config.yaml
n_head: 4
vocab_size: 23234
norm_place: "pre"
parallel_block: true
batch_tokens: 131072
doc_mask: true
steps: 3322
Each number is 128 + 24 x the weight over its row's rms, rounded and kept within 0 to 255. Layers, rows and columns count from 0. Numbers have three digits each. The size before them is the row's rms in percent of the matrix's.

# down: layer 9 MLP down (transposed), 320x128, rms 0.12, rows 234-264, columns 64-127
# gate: layer 9 MLP gate, 320x128, rms 0.14, rows 235-265, columns 64-127
# up: layer 9 MLP up, 320x128, rms 0.141, rows 235-265, columns 64-127
down234 092:114131121085104133111148128120108132083130160164154117152090132110135100137149137140112144098115085117124115150101125084138141117111093064145136189174159158137081108139168166138132145117121088
gate235 102:142115127139095113155142145179124113131115131178173119141129152141151123112150155115134150143099120128080133123111149105142132112172102158136154144134106174133093120136130105128089116094115113
up235 104:101109117154128133140120103135134140095149109083097167119078136127133087140104129109115145113135151175125142104144126075093067124125175119070166088152138101113134130123154122133115144155099105
down235 103:126109146179122075120140162135162147117161129115114094117139151146121149115100114143130102109154082158148113097130122157119172144126139149118091111121079118121145149098087113115142085114126120
gate236 104:143103119141113065112113129100107096145157160125101170113156131150103124140136116140128153144138146119110150127121130148159121125129119169137102144139132142120138107118139128130136186082138134
up236 096:120186150130177143126134127148131119144149143098148145167171134135128143169142152076128180115124107132108095149111115138145115090146098128094120094150104137101106123137124128148091119140135123
down236 100:121124106154136117141115136116105127147131172074137111159138127134156125136130118177133168139142158118072143130124128070108118141087161145098128071150170101100160120135165125105136158162089101
gate237 103:158150113126137134170166202179133119117135147137106128090125181084132110118179150154136143115126118127114131104135158158116141112127127193130082163106105144123137106117135121126107099121136143
up237 093:118113128139156154123162176149129064140139165143167137078098154113172131156133118141156080090098094137096148105133133128110108126142143146153142160090117138173125106109123149119202119137127108
down237 097:086122136150084178119120096176111126139130144119146136097096125133123125111145118172143160115144095150128129112146158144130101118122130110123136156171102139145163159132139138159118131150129149
gate238 097:123153107142197091115149123127117131128138123132137099126130110163107134143168098131157088158083116125135124132112112173135172104094120081134118111131121174166142098125153138146108131145053133
up238 099:148125113120105105149146135106098181116146117082123092130145130111159158162059071134117137121095140066107103092155144089137156143119139082095141116116131140133171135135104122125125152149099158
down238 102:165101118140144134144106111154109078149133125134107103130114150107134111105160164165127095143143130175152130132090142142118114122115119131099094127099114145115105154151155145124140134101162130
gate239 097:122150161139134179167162114101104136130102096139111141142091175110135140128133183081154163140115150138137128114102109150158118105096132126139091111103120122122127112158176138077175135092091180
up239 097:092134104110111121100153135092138117128084161113135141112118158128111127126126131118111110131132153095116142125210157158124194106132151118147139127142117106143119144116179120126113152159105120
down239 103:144150143153103132107119095133115131130106113112144105124106162093089124131121134134129112080146114156131090140124136086089065130154149157111141133108142167114123114098136144150100123123158073
gate240 108:125185082114126118165100171101118104155104172162135121105158143149093113081108167118153140114121147112158149131088150159111074153153104101135146100116144119102144137100125129103128123110144069
up240 094:140142144182139166145156128169128125128147150141115077075079182115128125123134124159158159120127144124131087124113131104167078109142167126134147143144132143140108137147158109095141126147140129
down240 097:158154130141157154182141138143193094141106137126147097129110128135137142123120101147134154098145129171112137085117111137143101150142101149126115113143101142137103145123161106131093131150160117
gate241 091:147124164087113129120154139115181147134112161112171149178101126096128106125128121129152089159114128109089145152110106122139141086139130117123123101133108128124191151142097148119167137143106083
up241 094:178148132101108114120104130124142146130139125125147177161158115150097088138115119121113113124131096089116170110172115128134123125094125102102149131104174091113167159132072155135104147133124130
down241 093:166134147107121171139131144132162151159124108126127102118119148117165076141117133145118134152118103168084131159110102165147139138122110115118094140134127146101116080166093142136184155113108106
gate242 088:107150173122132126114113094112125094095137100156135117117118153092114134141148103094126107127093135133107143131060117116130144125168141133155110099144099082093091148111105117183130103100098115
up242 095:107137106142135105107164126169137161134142105126148165090118113128150143129109129115144139157089164116096138143082122102136134129100110108126107158115097159102117148119144135149158106171129111
down242 091:114142153088125159118131118150121143098135112144139098109120156144137127140156152153110093099125141121116117158186195105103122125132095113124169154161116137116122136152114101124114151122112129
gate243 103:115130122165135145116151101136134118148123157160102131162138112170134151109104131114131142160127156137126152112126130140123109056158144159135095158101103134117104118095099123152139090168115103
up243 090:163075136128132122143113137085110122101151134165177113113152154133099147106129147145106121170085173123118110114152132125133130137102125152117158108106161098172103144171155091134125145180119174
down243 099:141137170157177156166167153138116114141145141100131166149116115155109154125135104107140155137136138053126137088124158145138124077185115137116141134120180123099137086153127128154126129147111128
gate244 107:146145105135147119128135078123093149140137134150117127091114147147149150119109173140094157124113183119130129094149116083141091113151127133160109173102180145155151137113108168160145107092133104
up244 101:107123125168138099169104117154091101122143142134136126110106150159078136119134138135068116113132171117129182132138139123130102137150134160161107168135095139101114124115112131129132111084135156
down244 104:126142113144171097155144140166094098140123121163142133131075084147092107149191148151121157115165173118130163133123163117149134172115141154160128145146132140119166124102115110099116129125153093
gate245 098:138114159175150126111166130120141115111109149119135117137093158078092122128089111149122118127123156138106107122130072124130142100137113152084107099104127120084130116102140117119167144125107161
up245 092:187155072149125138104117125131156170125112128099107128146142150131131099154089132137156128167087107129106158122100147078114074097125119125096131108102147101117081115106173132110146136149104136
down245 101:134125093126120146136130131162161091178151078133139142116125152156120172128175156118107133109109147124133083166126142158130148136137098133115180161119133128123123154156111155148123124127091116
gate246 100:146176118122167113100143104126138096116114114153122119162145146108118133105134134158164138129119120131115122152127087133129127093142137141142143100153215122110122124084087138139123081083127122
up246 103:132155083140124099155118176096155123147129109138105156129144102108112142125137122153133110134112122156104116143122164139175134124164116105121146132164099115144130087125088118096134129147156108
down246 101:145137089099117141154130139102132110146125131178154152123140146125115130119109132178115081112146139134134139150133135120144117132133098133127108136132082124135134053166140151091140107161122136
gate247 116:107128108116156099087129114155113164104150134150133111103133127110157096124088154166152163153111173139088137151153156153149117143158103113131144142105134142125116121091122152108086110137119134
up247 104:180138129164127122107118112145110132119125116157153128106136151149171114148114109126100116119124141117124099159111151075146123100070154109115142102103158173112123089083118106160127120119137174
down247 105:122156144102150149166112162124160149198092174172113147117122147172134140127151114095110167147110156117120104081072143085074143146104149097155121144171131167166152139089142139139120138102138137
gate248 094:132147117118167105117152152087183092119126162109135118151139161125093084083112090157125145162076143137146147096085081139124140124117115078111150092117103113139184110105098156146149152109123123
up248 098:145165138159112099143067134080147133119130161167173113132151099097136105148132105145099123147170121098169127135129160160109094130168144183102156095117137133112134143121128151166110142161155121
down248 097:107177084081132115099153155169155150078124119160120103157147156061112098124106110134090174123140131124127162100086086103145146114077142143086131111152102149120134138118142136124158157142156144
gate249 105:142102114154137134120168162150095091121099092173122140137075136102084130138097136110152144121148136145105147120124123159125102125142117103098151147138171111159127099136104140156124135085141119
up249 111:157127107149110142131186134120131132149086118119076111142143122078086179164096136146106106151157125133092112120120133152131119088123162130142125130137105088133100140117123106151108097090106137
down249 095:111126055096090111136104127113137124082097158109171078120152128166130120113099126129126128122126123116155112135179126126151141116146165143141151125149178099100140132130139132121142062143156183
gate250 111:106169159114092124145164157150135110091137133117149119153109141135113124092122142132129123139082146137133162108184133127162125132131100116103126073153115084127133138140071135126173107096175121
up250 115:094106133179120166122128127120141120133120132118110122102100134135096109145089105159164146093113101171140118137114138155131144119130166109165117120092103101082149127158080138165107138169139100
down250 112:096134121141097118119139119166107126181133094134181151136130104157112168117143108163122112113132139123135147093122155108164143156111161109148127114124141121117136137167113146101155106133150111
gate251 080:141147155143118141151112125080112117137157129114124161158134118166121112141137104130098121129136141120141094092161115178064157137085163121169149108127091131092120148106162123077129097149114095
up251 083:110102097149142129114164112126093150158124120131159123085152106137111170125135181131182144157144110141104117133089093118115112173164102152140169155137132144140121091143130098143120165114119133
down251 083:137137106128115122119110115172152111120050153174093134168153152144111138109105087132075126147116115097146134138173095170150153118099115125112140114108121132118143173108136171116128146125132171
gate252 107:070100132127122150143101121145124136111131130124080170146168168112104110102122145091148103134163142129135106170138113110131077070132169145096148135127114134106158123137138146150082121111122119
up252 104:165115121143126111123121116102148121094119107141173127155122108146120138136145093162133132116161116113102114118186079085154133110119113118136124126146123119099101124126128108131175136146128085
down252 102:070125104115182133102096103161136123109100102110148086109157105095141114116125154116120086120123110114123136100107114124124104152122153163136135128153123160114136103161161102081137146125093123
gate253 100:104105151116106173084140130120137121080109103142127118125157119148191152103133130057152128143122116144113094120173092151106113108119117109147118135109102134118156102160136131123144138140111150
up253 107:150107137133159126156155145125094114129147091117153117110122136090134162176076131103132114120093176157089134104107113083148123116137107131110142105159105113155114152106174161124115118120126078
down253 102:079152103174129146093150100126146141123102167114119085173101158131133096159107119170146133140159124126125118128111128142126157121119124127162103133143158112128070081090139139125136130158172139
gate254 090:130129143132152138143112113175126142098115105109125134128178090140109111140065131117112117135111145140170123130090128114141125148163160117151141127171119126092131099177147169111093061122180120
up254 088:144149115159105141134186147155142114106140150165144139122120156087150157112155103120151134162118132104098129136113079115150063094145164133117148132113141165146132184138148058149165138134110157
down254 089:078129117132133147107089124150128129115069119116142140142174101150109138124073132146089123104150147122182133129112137136138123163166142111129142129168128128134130077138130173106103079122172145
gate255 099:143142147120132148148177118131123140163145158113130154140144139146078151115130103105126114141148136159136174120106114115120084154106089100160145147121137161193141126085116091118122135124136155
up255 098:122092150149185115118100098148111126125081134145125116128085108120128126168106154122103147115134145170119116119102183145135142084106124122131160171103054127117109117147095115140120112158115123
down255 107:125142142138109112124070090144169175072128157124159130114116103110139116173124140121129166106089145148091118091102156103156143097125092141157124133145157134110128162162125133135134086153105142
gate256 101:140067128149118097108159187149136087128084119132134141154104158109138114085110100113148100155154099157139130149142116133152134167094145149139122165113125113129134088130125140087112086106121119
up256 096:125115140103129092152158157126062101121125114125105076126148123137134127163107136128128150154175142127099133156124101130138115111107164111097128142126157119131150109068147135107164107119163162
down256 101:154129139138113146109143118144134077144152136110122102110119094174138139131136108133140104147086158123159176083158148124112133119102098112143104097136160173116153133126155109117096181131160135
gate257 091:149101156110129147116155158098130135160136164125094134086123118105118141146182152104119115113166096107112149167071123146077094144150105123132106125103145145110156120141134121143147137122162107
up257 090:133140123115143164166157126122136150181123145144147116163155082116137151131141104089151153139120154124177076127141121097135126098124140115111134145180145123105172155119139098114164158132083147
down257 092:115159118114184108146095119138136180104125125125178112124177125116103140099147098132090157139167096150105142143136160166122135163111132134128141144132089101131114117131141133135137117138102134
gate258 091:157155108109110116121175125113143129130137130069151113148139128148147166146146119136124109158074160164088130089129127146106134123121169171167128154138105073126142167147128119108111107136143114
up258 090:148164111113160167162157133082112085124154147104100125157124106106122120179177117135102127098057128125127104116119106120087123127151113099149150143126128109096138114129151111132138116150094122
down258 091:128133129162102143128078148134147156122095102120196112100069136131146115151112158115089096143208122108196137108122141115148133148103101117133133127120144149146088108120121142106117145104126160
gate259 098:174123103068136094157154149095133113139093186125122106102108149113090079103131131113113097091125144137136144115122161112148120137183136151136148137140134089177125094111133099141141097108132157
up259 100:176153136123111135164139131150150119167100141114113127133121124149102106149102133172152131110119114163111086110156094115052116134129093162106125142125140122120119123071100109116145127128112147
down259 093:108101161172123145137111137141138154107115133112138116140117117112142174072122119134132143116145127126125147108124128094130153100121163125156143101115138144114077107167148118128105183110130117
gate260 094:136124121150146148127114122153154147090113120172132145151127101148113148127130098146125128126090096109078086103086102126084141104073170107123120118177132122097172116150146097082112146122102148
up260 098:127072134081085149104125122135106146107143129157142119128082131102165108126157136086107112077168182103130143104134158103154144102169137099115148162084134162088151124127118135150173112112113152
down260 095:134106134123154148117157111152170094121192137115135123133115146098121148123070105159097129104120105165148155152132079125162116125128156154133127121180151127143121108116125131095130155084132098
gate261 101:136147132152107159151153119117107085139189162127140120136139145122134116106098160140127150139125124121104124166120108140106139100179092156072114085140108142160109102147116095114141098139130147
up261 096:161117180141153110082132118126138120117096107157142120150141141163114121121149172165165137138091136114125127172156110143157123123144149112168135109132144125116182143159141107149069137121136110
down261 099:151163114130101118102138128119175113154122116126128119160109097108127106153131148150131136122099086157077161155112126136133133160119115173095144127152095121145148105111115149102135107127097164
gate262 101:128136075141189144113138148110111099110130100193111182132154091113130121131127106128163086104115078129097164148129125130151129133128129093119147095109157123121145116115115134190123144146105093
up262 107:113118079144133150193107137139127144116143092136124134089140130074129111102135116139100100136147156144111147164150139104118103086167095126129129122149114097086142088176131167167111119157142128
down262 109:105152114120143129137094138133138161093132147221160164137122152133118119098070126119113130114150103126110108115150120099123089134107123116131121140121110091110150104181121137139140101129130147
gate263 097:093149098125107113089099111118144127083094157148114161116125178110153110150121111159133134142143164131147099163096103144136146154121096102136130129087183128088176139131116117154153111120123160
up263 094:101169110163169137129143110129128088162142087169106136179110140119141125155112128119116140156132123117168143119136118104123116113161162105137106154159096114115083130131151150135117133110131126
down263 083:072113115168132110146113166105148146154064116084099123151114106141140167146139145160133090130084145115154142146102123132134149162107085135181116126100133122073153068129117129152125121114163103
gate264 111:133125106145094132116137147123110153148162124160118107159122125125145113085116133121125114127114154148135157162149132148163128137173124138102137062173168137087145133134128124122118154132125127
up264 110:185122123118112126105137140130130159140128142119140171106099133115097148087116134167111116119154155129142108135178153154155149135141081134127099131195125133153143126076145126143139170109171148
down264 114:149122141149104133148140132090099157147157122097118083113119143112085135102133158127138130126134121144137110128159135106094151170120075115155108153121114167131176139143177124141107125172126152
gate265 103:126108110164094099178168155106111115124109100119145107144115109209130094100123140126128146152150104148107145133129145129115148096142147127120135120161192141125099146096132152117119126105141163
up265 107:100128119160119123152177148149145072098135121128116092156132107156116104127125129112136139112113125081115157079092151104094129119135119117135154111148116076185120128155134144119143111131098136